Weights of a small transformer language model.
Size: 9 layers, width 256, 8 heads of 64, MLP 1024 GELU, vocabulary 2048, 17.7M parameters.
Architecture: LayerNorm before each block, rotary positions, no biases in attention or MLP, embeddings untied during training, normalized queries and keys, attention sinks, value embeddings, weighted sums over earlier layers, capped logits.
Training: 463M tokens, 7130 steps.
Each number is 50 + 15 x the weight over its row's rms, rounded and kept within 0 to 99. Layers, rows and columns count from 0. The size before them is the row's rms in percent of the matrix's.

# up: layer 3 MLP up, 1024x256, rms 0.0994, rows 475-501, columns 128-255
# down: layer 3 MLP down (transposed), 1024x256, rms 0.0969, rows 475-501, columns 128-255
up475 102:80 38 61 22 42 41 64 44 46 43 56 71 66 37 45 44 60 34 47 42 54 29 64 35 48 76 68 51 65 32 79 51 37 59 48 31 56 47 42 47 20 42 58 28 66 70 43 37 42 45 26 55 21 63 47 60 65 35 56 12 49 37 74 63 50 43 48 00 61 70 41 43 43 51 48 78 35 57 49 29 45 59 70 61 72 46 44 46 37 59 25 65 67 73 44 38 39 67 60 44 59 57 49 67 50 41 27 62 68 35 69 52 66 58 46 42 59 48 69 57 51 81 46 26 52 61 58 47
down475 109:56 40 49 84 33 55 61 46 38 30 44 35 47 48 26 55 55 67 41 60 62 50 53 59 50 53 67 30 31 65 43 24 48 54 35 58 58 69 73 55 43 20 56 86 25 87 51 49 78 40 70 49 46 76 48 21 51 22 31 65 40 48 44 56 58 57 68 37 39 43 61 19 36 41 29 50 51 60 48 52 39 57 80 40 41 67 69 57 58 46 61 39 42 40 76 66 28 67 57 43 74 63 56 25 52 53 37 31 49 41 48 08 67 48 72 41 30 49 04 58 43 41 48 40 58 61 35 44
up476 095:69 53 43 35 25 48 50 39 33 19 53 56 42 70 62 15 55 49 28 90 65 35 54 55 55 51 48 37 41 66 60 44 36 21 36 58 61 57 30 52 35 55 33 53 59 50 30 35 69 55 34 82 68 45 56 56 55 26 37 74 43 43 40 45 37 61 60 48 68 59 73 51 68 43 66 54 63 63 24 62 54 50 33 34 46 22 36 56 26 29 59 35 71 44 68 38 46 42 51 42 46 54 57 32 50 65 35 58 79 33 55 66 55 85 71 40 42 63 51 62 54 52 70 61 46 42 12 65
down476 093:47 59 79 30 52 67 53 40 36 56 63 49 56 59 21 31 40 75 37 51 53 56 54 61 50 47 63 52 67 57 63 41 18 36 60 78 78 37 65 28 42 41 23 45 46 34 69 27 27 46 40 46 57 43 61 44 57 58 67 72 46 41 54 27 37 76 53 41 51 42 66 65 34 46 41 60 57 50 36 29 54 63 59 52 54 47 49 30 37 15 71 25 59 46 48 38 41 28 44 45 53 20 50 34 83 55 80 52 40 73 58 65 65 51 50 49 81 55 62 46 74 70 58 29 76 45 67 37
up477 090:50 47 46 34 67 69 50 48 84 40 34 48 45 32 46 51 74 47 53 43 56 48 32 48 38 51 30 34 44 29 44 47 82 52 62 62 40 49 50 46 55 51 59 39 53 64 60 58 88 51 40 61 56 81 63 80 32 83 55 64 49 35 40 45 51 70 22 65 62 59 53 68 38 43 39 51 58 43 27 12 40 67 48 45 69 53 69 36 36 49 56 43 45 56 52 62 59 65 59 49 50 69 38 70 57 58 47 70 85 49 43 27 28 17 82 31 49 67 52 28 39 79 72 53 19 67 81 45
down477 084:62 61 58 32 47 49 65 64 57 26 37 71 72 55 57 48 59 63 67 50 48 61 57 71 45 37 68 65 44 32 72 51 52 39 42 39 53 49 19 44 43 48 50 71 58 39 99 41 46 31 41 73 27 58 47 59 49 49 40 51 65 68 61 64 49 62 63 15 24 97 20 41 35 54 60 45 49 58 47 61 56 56 57 85 41 34 50 56 49 50 40 50 44 65 30 53 60 38 43 27 51 48 36 65 36 58 62 26 44 59 64 43 64 46 29 34 66 33 25 43 71 57 58 57 47 64 47 45
up478 099:58 51 44 25 25 14 63 52 49 46 43 49 44 36 58 59 28 72 49 46 42 57 51 36 34 61 66 38 64 50 42 68 53 39 47 59 62 50 42 24 23 58 61 51 55 34 51 30 59 57 38 44 47 54 30 62 62 59 35 65 38 54 60 38 85 55 26 27 58 70 44 61 62 54 53 59 17 99 58 54 55 37 44 33 36 27 55 33 69 38 83 30 59 79 39 42 57 54 37 34 44 61 36 70 55 60 49 73 59 09 72 66 63 50 37 36 44 50 66 51 59 39 61 66 65 46 45 50
down478 102:55 32 42 38 38 20 12 50 41 38 43 53 58 38 51 56 48 62 70 64 67 30 58 51 74 38 52 59 61 84 66 73 53 82 57 59 47 35 66 49 48 58 60 57 45 04 41 14 65 43 28 78 50 73 45 40 86 50 56 41 44 62 61 63 67 39 34 48 51 48 47 37 58 59 67 45 31 61 49 58 35 44 53 59 48 46 36 42 42 41 54 28 56 39 78 67 31 48 34 45 36 29 57 61 58 60 62 48 56 50 46 19 62 61 48 54 40 42 38 27 59 51 54 30 69 30 50 22
up479 103:86 21 42 49 41 64 73 99 57 37 77 57 34 62 41 40 50 45 24 54 47 46 64 48 61 50 56 63 49 49 42 62 55 56 54 36 39 22 67 33 36 53 34 60 69 42 34 44 36 46 52 49 63 66 73 66 44 45 53 34 58 46 66 76 63 56 31 39 48 43 53 53 47 50 50 66 67 47 48 40 43 43 47 52 45 16 20 70 45 67 67 38 57 37 57 49 29 69 56 53 51 47 41 39 44 45 38 89 56 32 49 76 54 39 32 54 36 59 58 53 92 59 68 53 53 38 36 36
down479 109:69 33 43 45 46 56 38 60 64 58 51 69 39 57 15 33 58 23 67 43 28 48 57 62 26 50 49 54 22 84 69 55 71 66 60 42 32 67 71 76 55 36 90 17 65 47 54 60 63 68 44 45 65 75 69 50 22 71 27 63 44 68 41 30 45 60 43 31 52 38 42 24 57 40 54 10 49 53 43 27 35 60 53 52 33 46 40 39 57 47 43 51 25 36 21 37 45 38 63 57 38 59 40 35 47 62 81 64 66 59 59 27 68 56 32 70 71 53 43 51 31 43 29 59 29 67 56 67
up480 092:34 71 24 39 46 42 32 38 49 63 44 60 59 33 44 56 49 58 58 44 55 34 59 39 56 62 23 18 39 47 40 73 79 61 51 71 47 44 51 46 20 63 28 23 72 80 26 38 24 65 36 50 16 14 59 51 57 28 38 40 50 49 55 46 67 60 64 34 49 48 51 24 52 47 25 80 57 38 25 56 64 32 77 53 34 25 72 81 68 42 56 81 56 63 25 44 75 53 56 26 59 46 29 28 54 59 68 57 31 42 41 75 46 68 53 73 42 25 44 72 50 76 73 69 39 45 58 37
down480 089:53 46 42 53 37 50 29 55 49 43 56 56 39 48 47 42 37 42 38 49 36 78 38 66 22 20 56 55 29 69 31 73 46 81 46 64 63 60 50 62 52 60 38 41 40 42 43 44 35 40 11 33 53 68 40 53 60 28 74 56 35 59 45 52 23 76 50 40 53 42 44 33 52 42 50 46 36 62 68 64 55 38 58 31 46 53 53 65 67 72 61 59 33 47 56 49 35 27 52 41 29 41 35 60 63 43 42 49 41 55 49 80 54 42 60 78 49 45 92 49 24 64 47 58 41 82 65 32
up481 098:61 84 56 17 35 38 26 60 56 35 18 44 36 35 61 68 56 64 20 57 41 54 55 44 45 54 13 58 47 23 37 48 69 55 48 62 47 65 49 79 44 51 58 43 50 54 49 70 44 21 20 48 32 34 51 61 63 45 32 75 66 55 38 74 53 60 46 39 59 52 80 50 66 72 31 51 45 63 69 68 43 46 81 29 71 50 36 37 55 73 45 47 44 35 45 09 61 75 36 50 49 46 67 67 55 43 36 58 60 43 66 57 51 43 61 46 46 49 54 46 64 63 28 42 43 56 39 32
down481 101:38 57 74 39 58 53 46 33 54 45 38 41 70 30 59 73 53 72 22 49 71 64 50 34 44 71 54 53 56 31 45 50 50 50 38 64 35 50 48 75 42 40 80 51 71 73 22 43 39 31 55 60 56 39 48 64 21 32 37 55 34 38 37 81 38 46 63 48 52 57 37 62 32 60 51 32 64 39 54 63 59 53 77 56 57 49 54 40 57 69 16 42 53 59 51 63 63 60 61 25 61 48 60 38 66 38 40 40 28 58 54 22 10 53 53 28 77 52 62 34 68 51 49 45 43 72 38 43
up482 097:39 33 54 39 45 40 39 34 69 59 44 17 43 69 68 51 39 70 51 39 38 25 50 25 47 38 28 47 53 53 37 44 24 49 55 47 49 38 41 72 46 52 85 45 88 52 47 43 30 53 53 51 33 61 60 41 58 72 53 28 36 49 18 70 65 41 46 27 46 43 88 56 60 59 62 74 33 29 53 77 48 44 71 59 43 52 41 54 33 31 54 47 38 31 42 24 34 50 27 48 56 44 26 68 35 48 50 30 50 54 41 61 67 56 69 42 39 46 24 77 40 42 88 69 40 41 38 55
down482 097:45 46 48 69 43 32 66 41 11 48 72 77 37 46 42 57 87 52 41 47 46 79 49 41 69 50 60 50 87 17 44 33 38 11 54 68 66 53 41 55 46 40 23 53 43 44 82 58 62 80 25 26 60 35 51 44 49 31 63 57 49 12 85 35 55 34 56 40 68 64 51 45 41 53 57 47 49 54 56 50 54 70 37 47 45 50 40 84 48 42 68 36 76 43 67 49 55 51 63 58 48 53 59 39 47 41 60 31 41 58 55 55 40 62 60 41 46 42 35 39 50 76 56 56 51 56 71 55
up483 101:64 46 68 48 43 61 47 36 58 60 65 39 31 49 21 40 66 53 40 65 27 40 43 44 70 55 50 23 44 34 57 25 57 49 42 50 38 36 55 83 58 85 36 45 49 73 49 70 64 57 37 32 56 60 21 70 24 65 35 50 70 51 57 59 28 56 57 37 39 52 48 36 64 61 42 62 37 69 18 52 59 72 29 42 57 28 40 43 42 63 79 58 58 43 42 37 52 49 67 65 69 76 53 25 48 78 44 28 48 52 57 60 57 47 68 59 47 54 47 64 20 35 37 78 34 57 42 16
down483 099:40 31 54 55 54 63 52 31 53 57 61 36 39 66 42 44 37 54 66 59 42 48 21 59 22 43 28 46 46 51 78 46 44 49 52 68 31 62 88 45 59 51 60 69 61 51 70 73 57 27 49 18 58 61 59 53 42 28 43 33 64 56 51 67 32 32 20 61 61 49 68 38 65 49 57 38 58 38 42 42 43 69 24 25 46 38 41 72 55 71 74 42 35 67 37 71 62 45 45 66 29 47 72 42 50 58 36 29 42 62 55 31 36 48 72 57 67 43 63 36 44 59 34 55 63 53 58 56
up484 101:90 46 55 58 25 36 81 75 42 38 61 51 47 45 49 53 36 80 71 56 59 32 49 66 35 40 41 59 51 48 71 18 64 55 41 46 44 64 26 75 37 47 34 77 77 79 41 23 57 44 38 41 38 57 31 82 37 47 78 22 52 69 69 54 53 40 38 63 66 61 58 49 34 41 44 30 24 47 52 70 76 65 36 23 45 40 55 65 56 42 54 51 17 54 46 26 36 36 33 51 37 60 15 44 28 69 45 51 47 62 51 49 89 60 61 53 45 62 52 70 60 73 47 63 37 48 49 49
down484 104:65 77 51 47 49 59 49 54 44 44 32 44 64 46 52 48 83 27 39 43 59 36 51 33 31 43 68 43 50 56 36 64 24 44 59 47 59 56 81 38 49 51 50 58 36 40 74 74 61 64 46 31 21 16 60 33 27 33 50 64 60 55 51 80 37 47 51 50 35 33 58 62 69 12 66 60 47 29 61 63 34 51 49 44 51 57 75 58 61 49 75 10 48 48 44 11 61 57 68 35 30 33 65 46 57 64 56 72 36 48 44 37 55 39 62 52 45 48 43 57 75 40 41 43 39 29 47 46
up485 100:47 56 68 58 59 35 66 58 79 43 76 62 57 24 60 47 49 35 66 54 63 30 49 42 60 46 38 33 46 41 73 51 54 37 53 37 69 42 59 47 55 71 71 67 52 72 34 61 39 75 43 39 59 39 35 61 36 79 58 52 49 28 38 43 65 51 25 44 30 52 44 36 50 27 65 59 82 49 60 44 46 31 61 55 63 58 54 28 54 90 71 54 69 55 65 45 46 75 47 58 70 61 36 26 51 80 36 49 49 26 62 53 54 78 34 46 32 70 36 51 46 63 59 50 51 64 38 19
down485 101:29 41 46 45 82 79 52 59 68 41 59 48 54 52 37 40 57 69 63 49 65 55 41 48 60 40 47 48 27 42 33 37 37 47 15 41 37 38 50 50 51 45 47 50 21 37 38 44 41 67 79 50 61 69 24 54 45 47 38 24 29 57 53 56 42 45 24 65 40 64 48 85 52 44 79 32 66 42 39 45 36 51 53 47 38 33 71 49 52 64 32 70 32 46 60 32 25 51 73 50 44 30 49 51 25 42 55 47 45 57 50 24 52 63 38 76 53 55 47 54 38 62 47 65 47 54 73 43
up486 097:65 55 48 35 16 51 56 37 47 49 52 48 28 40 31 52 42 38 54 68 66 57 63 52 46 90 56 37 51 58 60 35 67 88 69 52 40 28 77 45 57 14 44 59 60 65 57 56 47 47 43 38 62 39 62 67 50 60 37 28 65 46 65 35 57 34 19 58 30 42 48 66 22 32 47 62 42 42 68 37 40 23 35 45 43 21 54 59 47 73 60 35 70 43 51 62 53 62 22 48 49 20 68 40 49 51 28 54 31 42 28 49 40 24 48 17 49 64 36 77 66 50 48 62 59 41 28 60
down486 094:50 47 35 71 52 50 45 31 40 48 53 59 59 73 16 38 41 66 39 74 69 37 75 47 38 48 38 49 43 45 41 22 48 74 92 61 75 42 37 53 32 24 53 49 80 37 96 50 64 59 53 43 41 70 47 35 61 42 43 21 69 53 69 47 36 40 58 42 75 33 58 20 20 52 22 49 32 33 50 47 46 47 35 60 45 51 31 59 32 38 82 48 47 37 40 57 45 60 48 82 62 58 62 66 78 67 54 47 60 48 00 60 61 37 36 46 56 37 46 33 36 65 17 48 58 32 39 57
up487 097:53 78 69 67 32 70 36 61 71 47 73 49 36 47 75 31 56 65 41 68 55 44 49 33 54 71 44 39 45 45 48 58 35 43 70 75 54 51 50 65 29 47 51 42 21 76 46 50 63 24 43 56 54 39 63 27 34 65 38 63 50 42 47 81 39 75 68 46 54 57 54 75 50 57 49 63 35 51 31 62 21 53 49 59 38 57 45 50 53 07 45 45 43 54 53 46 54 44 44 57 41 49 43 58 25 68 43 67 69 30 40 29 59 72 37 57 50 74 40 45 52 52 59 74 65 28 45 47
down487 094:59 63 33 40 71 76 30 36 49 32 54 57 43 40 49 42 30 49 80 59 39 52 37 54 60 39 30 29 44 61 47 49 70 22 64 46 69 42 68 54 43 58 51 17 22 39 81 42 41 62 57 55 50 57 50 44 14 41 45 71 45 41 27 51 37 42 63 36 60 61 50 78 47 61 59 62 58 51 72 64 42 61 47 58 22 49 63 40 40 43 53 46 62 58 39 40 69 20 59 51 53 56 53 30 61 40 42 65 61 71 56 55 72 21 40 38 69 55 43 31 46 48 50 32 59 57 46 51
up488 097:59 62 62 65 40 28 36 69 70 36 62 21 24 42 57 44 56 47 56 49 51 62 50 48 19 69 46 24 62 59 46 24 42 32 49 57 31 61 44 62 37 54 47 49 54 54 57 32 01 62 44 61 61 39 61 56 52 55 45 54 51 45 57 45 55 35 54 37 59 68 52 72 56 61 49 44 46 47 53 23 38 59 45 36 37 45 66 40 37 63 72 23 55 30 52 01 67 34 56 48 50 59 60 34 43 51 42 53 38 20 57 49 77 56 49 49 65 41 37 55 38 69 33 74 52 27 38 41
down488 096:58 34 37 48 31 30 22 60 49 30 62 47 60 59 59 59 43 43 70 53 34 65 34 48 34 43 57 47 69 68 34 41 43 62 60 46 35 58 66 43 71 45 55 34 50 60 71 41 28 63 85 71 44 69 52 51 29 35 47 62 14 38 44 69 61 41 53 83 34 47 44 54 72 63 45 30 57 81 33 25 66 89 53 39 18 59 50 53 71 42 57 50 64 38 37 65 51 28 55 38 42 56 48 32 81 84 59 73 37 48 52 40 36 29 54 55 70 47 37 52 53 47 43 37 66 74 12 22
up489 087:41 51 24 07 44 45 64 38 55 45 70 47 63 26 83 52 73 48 20 45 58 66 61 56 50 39 27 43 45 59 46 74 59 49 52 75 36 63 61 48 54 49 42 30 43 48 19 53 58 15 44 41 49 62 58 42 33 49 40 17 48 59 44 45 34 54 66 45 40 66 48 48 20 34 73 63 59 65 45 45 66 21 13 52 33 66 55 45 56 58 37 65 44 17 39 60 51 43 38 63 53 43 45 61 57 69 45 60 43 34 48 40 29 33 74 58 48 57 45 37 52 46 71 55 45 58 53 48
down489 079:51 45 63 33 66 63 45 45 53 43 48 59 63 50 19 47 75 31 60 62 44 45 46 44 29 50 45 43 72 52 26 35 51 56 18 57 52 64 67 42 48 53 48 40 26 32 46 69 64 50 74 46 36 53 57 54 58 34 53 79 54 46 50 55 09 52 36 41 25 68 55 36 68 55 35 62 55 46 58 40 54 38 38 90 65 48 44 58 56 54 45 42 39 67 40 29 59 32 61 36 59 38 57 51 59 19 55 33 47 39 36 35 60 49 52 59 41 62 86 39 57 48 55 44 50 66 55 69
up490 100:44 52 42 70 60 78 47 40 57 60 44 32 31 63 71 27 57 47 69 51 34 57 57 69 49 55 19 31 41 54 54 56 43 60 53 45 45 55 08 41 52 52 37 51 58 67 61 44 46 46 35 56 71 49 59 59 47 33 43 42 41 60 77 52 43 71 41 54 25 23 48 45 58 27 43 81 67 43 42 39 78 39 76 77 56 38 40 28 26 79 34 78 40 48 32 43 46 45 47 62 57 35 52 52 33 81 33 80 37 55 60 45 32 48 47 62 43 68 32 46 63 57 63 37 27 48 25 56
down490 098:56 47 33 63 45 57 55 73 66 72 64 33 70 32 52 49 61 27 58 71 49 34 63 05 76 36 60 47 57 46 77 52 63 62 25 36 56 38 61 41 84 69 71 53 49 59 43 54 47 40 39 55 40 41 38 37 24 64 65 36 64 62 91 59 55 62 44 61 36 83 41 41 62 68 55 47 33 27 50 44 42 36 71 35 56 55 61 54 55 32 44 63 56 39 53 54 60 55 86 30 64 53 63 74 58 24 68 46 55 34 46 27 62 33 31 64 46 39 42 41 32 41 43 50 57 66 38 57
up491 100:35 43 21 64 43 84 31 58 67 49 34 19 34 31 43 50 55 25 23 44 38 58 47 31 33 79 73 46 42 53 33 53 33 54 51 37 66 49 48 63 61 26 22 63 56 71 32 42 52 51 42 60 47 56 61 66 45 41 32 49 51 44 48 55 65 53 67 41 74 49 54 81 50 43 49 73 48 67 61 12 43 43 37 44 45 39 34 29 70 51 24 44 46 51 14 52 62 56 32 65 38 57 53 38 56 55 42 70 32 15 87 79 49 55 69 61 58 61 57 43 35 63 52 62 59 60 26 53
down491 105:46 57 43 58 74 34 41 75 48 31 69 59 21 56 39 30 40 24 47 62 71 71 70 50 29 39 53 19 77 51 20 61 33 67 74 52 58 67 54 56 68 21 52 27 35 53 53 50 67 45 62 55 69 59 64 54 55 39 19 40 62 71 40 65 52 55 51 50 26 59 32 41 29 55 78 62 23 38 41 50 26 80 33 39 40 42 49 36 62 51 26 57 57 76 32 65 32 42 38 62 56 60 27 63 61 61 49 59 21 52 59 46 62 53 20 43 72 31 28 50 41 49 56 55 54 72 65 72
up492 099:54 29 81 56 59 45 40 57 61 65 67 54 57 81 66 22 59 70 26 61 53 55 66 58 71 40 57 60 47 57 51 60 20 49 54 32 59 40 30 50 82 61 55 54 77 54 44 81 48 62 51 38 42 43 57 43 69 42 38 41 42 74 46 65 78 58 54 53 69 52 60 46 46 48 52 65 41 38 66 45 58 71 53 47 42 70 71 27 58 62 42 70 65 53 56 46 44 51 47 38 76 37 34 48 33 39 35 60 54 36 29 51 35 64 52 39 07 44 63 43 51 39 35 43 35 67 48 31
down492 100:28 52 44 43 73 31 56 69 46 56 44 56 69 73 40 75 74 55 63 62 66 41 64 46 69 43 29 48 46 44 56 60 34 36 41 63 28 63 22 23 42 62 58 52 40 71 73 59 35 55 48 50 48 81 08 26 58 43 53 37 52 34 40 41 66 28 61 58 73 61 44 37 52 50 52 38 62 65 47 42 47 47 43 41 54 53 34 70 77 23 59 37 31 35 77 55 42 48 36 45 50 74 42 13 29 64 32 65 33 46 49 58 42 61 59 46 54 34 40 50 13 38 65 58 56 50 34 67
up493 096:64 48 29 70 16 32 50 44 57 31 47 50 15 29 37 46 48 66 57 39 60 34 78 59 52 32 63 65 63 51 21 56 50 55 42 62 65 25 48 42 44 57 48 51 52 46 44 46 43 86 49 38 52 44 59 56 42 65 38 41 28 64 43 46 71 62 42 36 47 35 55 38 44 39 59 69 56 43 49 68 53 46 22 48 32 46 66 75 56 60 60 35 19 62 52 67 86 44 32 27 36 66 54 47 36 60 45 36 50 47 53 37 54 41 58 64 27 14 55 44 56 46 97 79 27 44 56 50
down493 100:51 28 37 67 50 45 46 37 41 68 45 55 34 58 66 57 33 58 43 46 36 61 73 28 38 53 63 52 69 32 47 69 57 55 68 42 53 53 56 60 44 53 36 69 11 62 41 44 60 56 55 57 22 51 59 53 42 38 52 47 57 36 46 54 29 39 27 79 51 70 38 17 52 49 69 63 45 53 78 39 47 59 58 81 46 28 63 52 51 33 23 31 50 55 51 43 42 74 48 62 31 42 45 26 28 42 24 58 28 36 82 42 51 20 46 57 54 31 65 75 25 64 54 73 36 69 52 75
up494 099:39 28 59 22 28 32 41 33 41 32 73 49 43 24 54 52 34 66 32 45 61 09 40 52 65 80 87 36 64 43 59 34 58 40 39 42 62 46 44 61 43 26 80 33 47 38 48 62 31 61 09 46 54 64 72 70 43 76 60 58 35 56 47 55 52 63 54 47 52 43 63 37 24 59 48 65 09 29 64 66 69 34 43 58 49 39 56 63 49 64 61 48 65 53 44 65 50 47 34 57 44 51 10 64 36 48 13 39 61 52 80 45 46 66 63 52 49 73 31 41 50 38 50 47 49 48 43 28
down494 100:48 54 38 66 39 14 52 48 54 55 22 60 37 50 39 66 34 27 29 72 35 44 53 39 52 43 50 61 63 71 72 47 47 52 48 43 54 44 49 55 57 63 45 59 75 65 60 43 36 45 70 73 44 39 42 20 46 59 32 29 48 65 38 43 47 57 48 30 53 37 46 52 24 63 22 65 48 44 87 69 39 56 64 52 68 64 56 50 71 39 05 47 26 44 72 53 68 67 21 22 39 35 56 40 25 38 59 45 28 63 53 42 67 57 63 38 40 81 39 71 38 32 30 63 70 53 60 53
up495 101:51 57 41 41 50 25 53 59 46 56 60 86 61 65 54 30 81 73 41 76 60 41 73 50 48 65 55 66 45 79 48 35 54 48 50 60 56 25 23 64 41 31 48 70 49 45 29 68 36 66 36 50 39 55 71 49 62 48 42 52 64 53 59 46 89 67 23 61 59 39 60 80 41 50 65 60 23 42 16 48 41 35 44 42 60 34 60 37 54 50 52 63 66 30 56 67 66 46 51 32 72 39 48 44 58 64 47 30 77 27 63 42 59 48 56 30 37 61 40 45 56 72 53 68 32 40 77 67
down495 107:46 60 56 37 63 38 69 63 76 64 68 71 65 31 46 92 53 52 64 56 40 46 30 66 39 69 46 42 56 57 43 56 47 61 36 38 14 66 59 53 62 42 39 52 36 37 28 63 50 38 26 35 63 32 29 36 52 53 56 52 68 42 45 50 19 98 36 77 65 60 40 54 46 45 44 61 35 64 71 60 49 38 47 71 41 00 33 49 46 12 53 30 45 22 32 52 77 42 66 33 47 45 52 81 69 34 56 34 36 60 49 25 39 42 56 40 46 47 77 56 80 58 48 59 54 73 46 48
up496 104:62 66 32 50 49 50 53 42 50 33 46 41 45 32 29 52 44 51 21 51 42 47 45 92 39 65 44 41 41 60 39 43 58 42 52 43 62 56 32 58 32 62 60 69 56 52 41 41 73 36 35 48 79 75 43 71 07 48 43 59 73 48 43 65 36 31 64 49 82 42 66 60 57 57 63 47 36 35 61 47 52 40 55 64 51 50 65 25 64 71 42 37 69 63 60 67 30 17 34 64 67 51 21 35 42 77 35 37 62 50 35 54 61 84 70 42 29 39 27 65 58 63 55 71 67 77 57 56
down496 099:49 56 45 74 71 47 32 50 55 67 66 45 36 97 45 08 54 36 61 50 63 50 36 35 50 38 54 54 49 51 51 83 61 38 63 53 46 60 50 34 48 40 22 42 63 37 61 75 55 59 51 68 66 43 48 35 43 37 45 61 40 28 69 61 71 51 38 74 41 35 63 69 55 69 33 43 32 37 57 53 61 58 60 88 48 54 28 45 53 80 53 75 53 59 47 53 49 07 34 44 88 54 37 47 74 76 63 57 40 59 44 36 17 34 56 48 53 41 35 35 36 44 36 37 29 49 37 47
up497 102:55 99 65 52 29 50 66 69 56 62 84 48 57 34 49 66 44 56 62 68 45 60 70 41 58 48 38 53 57 49 50 36 46 63 54 49 26 60 31 64 48 70 43 31 49 60 46 49 58 43 65 41 48 59 52 45 58 61 43 55 92 36 27 30 57 32 44 62 50 33 48 32 73 57 49 67 46 41 34 37 39 31 70 76 30 26 64 42 51 69 56 74 43 75 65 32 57 51 44 44 24 47 44 62 19 43 46 60 38 05 23 61 64 47 41 59 49 50 66 36 47 30 39 61 67 77 72 51
down497 106:40 75 37 71 47 78 37 57 53 55 59 87 55 48 60 66 51 49 58 49 45 57 19 36 53 60 66 66 38 65 52 56 42 47 38 61 25 59 42 64 57 48 66 54 63 43 47 38 30 31 13 72 30 47 25 20 54 43 33 25 41 77 52 55 51 63 50 54 40 61 57 38 48 31 32 69 41 46 51 45 45 50 39 63 33 44 42 35 33 33 60 68 61 39 31 34 55 30 60 72 55 83 55 58 44 50 39 44 35 50 73 41 27 66 68 41 40 50 95 32 43 58 45 76 35 70 18 50
up498 099:41 59 39 35 37 47 44 73 55 68 61 48 57 50 33 32 36 55 50 69 61 36 43 65 61 36 46 54 37 51 60 61 48 69 20 60 52 45 48 47 45 75 54 64 71 64 25 37 33 65 22 57 44 60 39 48 47 69 30 65 39 32 62 50 53 32 42 25 38 42 64 41 58 42 39 71 45 42 59 30 41 68 37 40 71 48 33 32 50 40 62 31 24 35 70 37 71 59 67 25 68 39 59 23 51 66 47 65 68 49 55 58 41 89 56 26 58 45 51 18 62 53 67 52 25 52 60 38
down498 097:63 58 70 42 48 67 44 28 41 61 63 65 62 20 11 61 54 40 37 53 38 48 58 45 60 43 65 68 52 35 45 43 39 75 80 58 41 65 31 60 75 48 36 42 36 40 47 53 42 68 70 61 54 65 62 61 35 50 56 64 26 38 47 42 28 59 33 29 70 63 39 29 42 27 53 53 30 21 28 57 44 56 50 58 66 62 70 40 50 58 36 32 42 57 57 57 63 34 61 60 37 57 28 39 74 55 50 56 46 92 48 44 54 55 55 40 46 57 50 45 57 55 70 32 36 66 68 48
up499 107:45 23 28 64 47 84 33 74 47 54 44 78 49 37 55 28 51 35 59 28 60 12 53 36 58 31 57 32 69 36 53 48 68 61 51 66 67 63 69 66 54 45 63 28 63 61 52 44 35 38 33 33 62 68 56 55 50 64 70 65 83 51 27 66 35 48 51 33 34 64 52 62 75 18 52 39 61 51 70 44 36 19 58 69 64 45 51 43 58 55 76 64 41 56 52 41 53 56 10 71 22 64 50 57 45 63 39 45 69 62 50 36 42 35 54 40 64 47 44 78 62 45 29 22 54 12 47 49
down499 111:64 41 49 61 67 53 50 47 79 38 61 56 52 60 43 51 17 74 50 22 33 19 63 30 47 27 50 44 67 18 55 51 61 27 48 60 71 40 60 37 27 56 32 73 79 24 79 45 72 59 58 20 61 69 47 47 73 42 58 51 50 53 11 39 53 35 59 42 65 69 63 68 47 67 71 42 71 31 46 49 58 31 20 63 45 55 30 40 48 55 44 53 72 40 79 46 30 64 63 72 49 45 20 52 40 52 53 66 57 80 52 51 48 43 66 57 72 48 15 67 76 60 59 67 29 47 27 73
up500 097:93 64 55 27 40 38 59 56 60 39 83 53 61 20 49 44 54 51 31 72 26 56 51 44 61 31 40 50 53 38 67 55 53 50 60 54 25 70 51 37 76 75 21 25 51 64 39 48 63 55 45 38 56 45 40 51 83 43 41 60 44 53 46 59 74 43 16 31 72 54 33 59 52 32 61 52 65 50 60 46 81 40 62 55 59 61 57 32 55 42 40 54 57 70 55 62 10 53 65 33 45 51 13 63 60 77 44 53 51 44 73 48 36 15 55 29 40 67 50 34 51 44 68 55 14 45 44 52
down500 105:63 44 43 47 72 64 42 32 49 69 80 63 45 41 53 13 57 74 43 68 39 76 40 49 23 47 75 46 44 49 55 65 39 71 39 42 72 55 23 58 14 56 68 66 56 88 46 42 53 22 47 78 31 35 52 46 45 30 31 71 32 47 60 65 62 62 58 51 69 66 64 63 54 36 37 25 68 61 46 43 47 50 82 36 43 65 79 56 49 51 03 60 75 59 65 52 69 47 58 44 38 41 56 52 63 32 48 30 72 49 45 48 56 52 73 37 17 45 65 30 33 42 59 41 51 40 21 50
up501 105:78 59 50 86 50 39 22 35 64 41 63 52 83 49 47 53 37 19 43 74 58 55 25 67 47 52 65 39 62 59 31 62 32 60 57 22 43 29 61 37 33 52 24 49 40 65 32 68 31 36 34 40 58 49 53 83 46 27 38 32 45 32 60 59 43 60 50 39 48 63 49 45 52 58 55 84 52 50 56 59 57 61 55 62 45 55 37 60 64 56 23 29 41 44 49 53 60 73 42 44 43 39 60 62 44 53 53 52 51 39 39 81 65 37 42 46 59 41 67 68 79 33 42 57 41 34 51 31
down501 109:44 60 56 49 43 45 43 38 38 52 47 33 88 22 58 63 21 40 52 63 41 61 43 63 53 68 47 21 54 74 29 51 47 81 56 64 22 40 35 53 42 73 73 54 54 53 65 31 41 53 51 40 49 65 31 54 84 32 66 83 66 68 54 73 15 23 36 64 54 49 53 35 40 52 51 72 53 72 27 73 57 70 74 48 39 53 41 55 61 48 33 56 48 44 42 59 52 40 44 67 45 38 62 43 40 75 58 47 41 31 44 28 51 25 40 36 68 51 21 59 46 46 46 46 27 51 45 20